{
  "n_layer": 16,
  "d_model": 128,
  "n_head": 4,
  "n_kv_head": 4,
  "head_dim": 32,
  "d_mlp": 320,
  "vocab_size": 4096,
  "activation": "swiglu",
  "norm": "rmsnorm",
  "norm_place": "pre",
  "norm_eps": 1e-06,
  "positions": "rope",
  "rope_base": 10000.0,
  "rope_fraction": 1.0,
  "qk_norm": false,
  "attn_scale": 0.177,
  "bias": "none",
  "tie_embeddings": false,
  "parallel_block": false,
  "init": "normal",
  "init_std_qkv": 0.0206,
  "init_std_o": 0.0,
  "init_std_up": 0.0206,
  "init_std_down": 0.0,
  "optimizer": "soap_variant",
  "lr": 0.00636,
  "beta1": 0.95,
  "beta2": 0.98,
  "weight_decay": 0.045,
  "lr_head": 0.00906,
  "warmup_steps": 200,
  "schedule": "wsd",
  "decay_fraction": 0.828,
  "decay_shape": "linear",
  "final_lr_fraction": 0.05,
  "batch_tokens": 32768,
  "seq_len": 1024,
  "doc_mask": true,
  "train_tokens": 144800000,
  "steps": 4419,
  "dataset": "wikipedia_en"
}
Each number is 500 + 40 x the weight over its row's rms, rounded and kept within 0 to 999. Layers, rows and columns count from 0. Numbers have three digits each. The size before them is the row's rms in percent of the matrix's.

# layer 8 attention query, 128x128, rms 0.164, rows 102-112, columns 0-127
093:438466527442536570562547506434527485490429458523450539449565434551513539501504483518492527568452502519540493454452509490491392562510461426457518493563472498468488472491434510495441554507512502473502496458499530413476460573484556493529460507495580578491525465411554555436513490477574420468539487484475510531493516437461517466494488479492494509511460504450529526529526539536510498475520
087:562476499539529452562526472534458545427502565488447486529439468498480490488549503517552510606482477478557481558462481537490461478520503523545502540529519477563520517490499526519552500460473568467614544497524434577484480484494503516495501469493558538473528524483484493541577455529550500477563548575506473487469487515458621410476493526469493476438513477560487470451488568457553468507504
099:422505463555433399424456536480419487457489497577569541501550433481546507492492470508573481536526515518501548498485422515499485503511524556495544517509600533420535522490507463506494429465488515537564560583458465516543488482514591486461457535528536495466493524559441499489502520560486575478490512507529518475487459489478541442540528521485569440441512495478472464455504500515504462500523
081:529518577564436510505465529512520536467531546570554459490499557472524503485460490511457493509539499453561477506532470528516450481542486506531516577479647464512536513436476437548494505477557533445475543581537535594482511509499438523491492482493544501445571453517507478543442531504512503440457490495468488476497458474462499452495543515549491473508554427523489596496513584551550475504531
094:465535514543530496496475517546492453496530515536520522531481584488521425524468502485512488549544490458451560550519581433462520527472491500542513561473535514489545577518505495513460515473488538546537482472517510473508563541486449521458498474486467502547476606504425460552529575495404624510494501527529517466550416506520547478513546500467522518533566554474469401423473479477512476529459
103:491502547473562501469532501501570535486465435533518496517525495488503515534508557491454562463525571473500542510570565479437533569519504498429494480482548544574498458579443480520399556459473447475508492531459536496451491522475498469554491494500553479497532466452601442452481546528465466488479379436515466467537458453582483485535498547527503503524451556469521502474526523496491568524530
095:516523498525527463439506520529444512509505503590498515519529446522497519494468504537518493547460546563514494456500460541516534518567492533508500557464568537457484516444467459509444438409503492486579651577452497477532601491481560450526415525491529445526504499490533460512549546522483524489450490427427497535472418455482475493519527537531514469476487439456514525497515484521471473503554
085:527418470507449560507494523480527537516489496495502522595474527473492531505462506534418488494488528499549494491462523505412519579486470515528508490439512456531481491476521466423544501590480466541431512453511554525505476547461477514507456463538472529436451487457560508490469502548512444478493437494465433487528562545556478598425498482497523510514629513530546548538430539495472446540488
090:531463507505552473471491453448520547566560486483473376492526487511505536451478410457503519469452464465501507484496574537490526514534589456495449561452503497525542514390436555504460514505460532484393509594520478504526513543542431469530477475501510486466488492408492527475476439531499465481527433513476545536498512437540525532529446461521532490556533531469486445528544527527501516529501
100:460566493597432470432465399477480480503527538469474584487497552473452522486479417516502569518487449512537506559536489485504503496511513506490529482456541511515496468479487510522486502526561419493497478501497439494486472539417529577507506534496585502438511554553531466536537501545530502464425527445541484461405474442496510454558535506484499446486447544456493442440467500525473585487477
115:489538564498526493460532517587504405508514463516581524445454569557514400504513460457473541520519434490489517540496512438502536544510528447500496508533475466516472482479529445549478489416477482448527404451472549459464536464534535456480492499449525495573474562565491485441526431530457524527536421496531512500541486506488461462533450532507460556501441432522483453457439458490476489534482
# layer 8 attention key, 128x128, rms 0.179, rows 102-112, columns 0-127
083:519426505511513518515465542507508457498478507483381527532508491462462511498513526462457484508573550537537584512491551440520524446545557515536495547491554499604446497614511525445435517514559447464468513481480511550494455532510486580448525544573533573478520477460524518461468452487461457489525502500515530539531501448519491483553556515562490553535509533451535501532455439472490528501415
082:413461468424528542496483454431530477451477515469542444541534515464490515497533459497511485497552476513491529528512506505595543503528562566492482539524465558516494449461428536502487494382528481463511517512500583521499555426456441491519471468477487510522496506495463439501450536541548569465459459510531498477433455556499484539533591405475496459435560483492550532455440486472466503507503
095:553449520461497572482551457479489531449511520459513400468438545452478551501501474476446489474501535465481495389499538545580483491492493489482495487468541503505484558497465496509529497522520510516496537520521444619469561423535516508509532510484535548511494418473541493566520517538488487566488500554482545520523468520410505492475469527477574464447491487491523464458550512572517368521549
076:461487508423439542500465520491419470454527469527438485476500517469578494535452478565449508471520500572517468536525483479512527573504499422475457447530512509447501455522438535514502553449445474490547516513555508539377411453518541533502412485473525457491452506609512443532502472446524529475450514518531564453502482476510459458516486456464474551513544472541499467507498504447483471468451
093:572503454491429507508489449451477542511501533580486497508468452533533511472511473529522552537453500433504476464531552490488501558475484491507535534458565469500517557432469563534469476547470461513510515546539465473557557535534563529466480439518479467533487542483523547508497550493425464551465551485479538517529519435432465415455472524499535512458413467492542447563544516596511471508608
090:529498556549505524534502540466478507477513553455450523416549462495504543533480486551528477478440527558500535559476585469471518509439524475502555510549501538480507589515512487436449461542511465502534525472495474517486475555477566450491369515422500466443502510511528510446480480571449483453486467534544442527533490523521531556509488550615514583492466525455484509462498443538532492554466
089:437529458485477571485552417481555518411484522511518502475473487547540466521449492559492460483454513515534518534511487574484526524455428492532416585481547465530474583444482490522499491546485420490475481532529517451504545525554531457512434487492479491515455480527510591560471563490444493419530505477483512474491503443460420455496428577546518517508416508515505545520533500506491498489567
090:543571500579479503534472584469520500597454536483458555417597562540478499521470563479525467530550520523477489549454490441488504547527546442521560480554446490533445477564611454511463512479548525498478467470418540508501453520531489502477511521426483533462450506453482502468527474532492541476460514465535458518490503534518544527532446534587488542550515517526471512488458521451530531495458
111:536432564544604509477523556571436530461493544544461554529528465430575542472542497476541472477519540489485530448516526450552554429477493460455462479445510542527479466526507500485525510507456440538524626556513477531487497492460536521503447543490522511502521519501566425495503491499421529529520545561492500546489491481458471483513515513444516489465489457502603476523534469541490436567548
098:464522488483447509462521442490521506472516499494576547552545570456574566468487443531450484486507491446550485441569562518560474466524510553563492472505498481462531497505448532461489515462515470518536559477492408528588480575429535450441509526487502561510551497508541428550460563483489468484486555515555504469388462465463530489456518488527567481457515484493572524521534507495456550512507
130:469469449499505423431560474508482550397511476544531488482451396541506439459470494485485487490492554427444562484459466485535541536432499538414537516506600554483561520543440516534545506555455456525509447468485507518510468517482515505420433542490506480461521465531503518460448512471450492525439463488470539469445507445505443466545500557481496446460508531501465488447540434532489494493510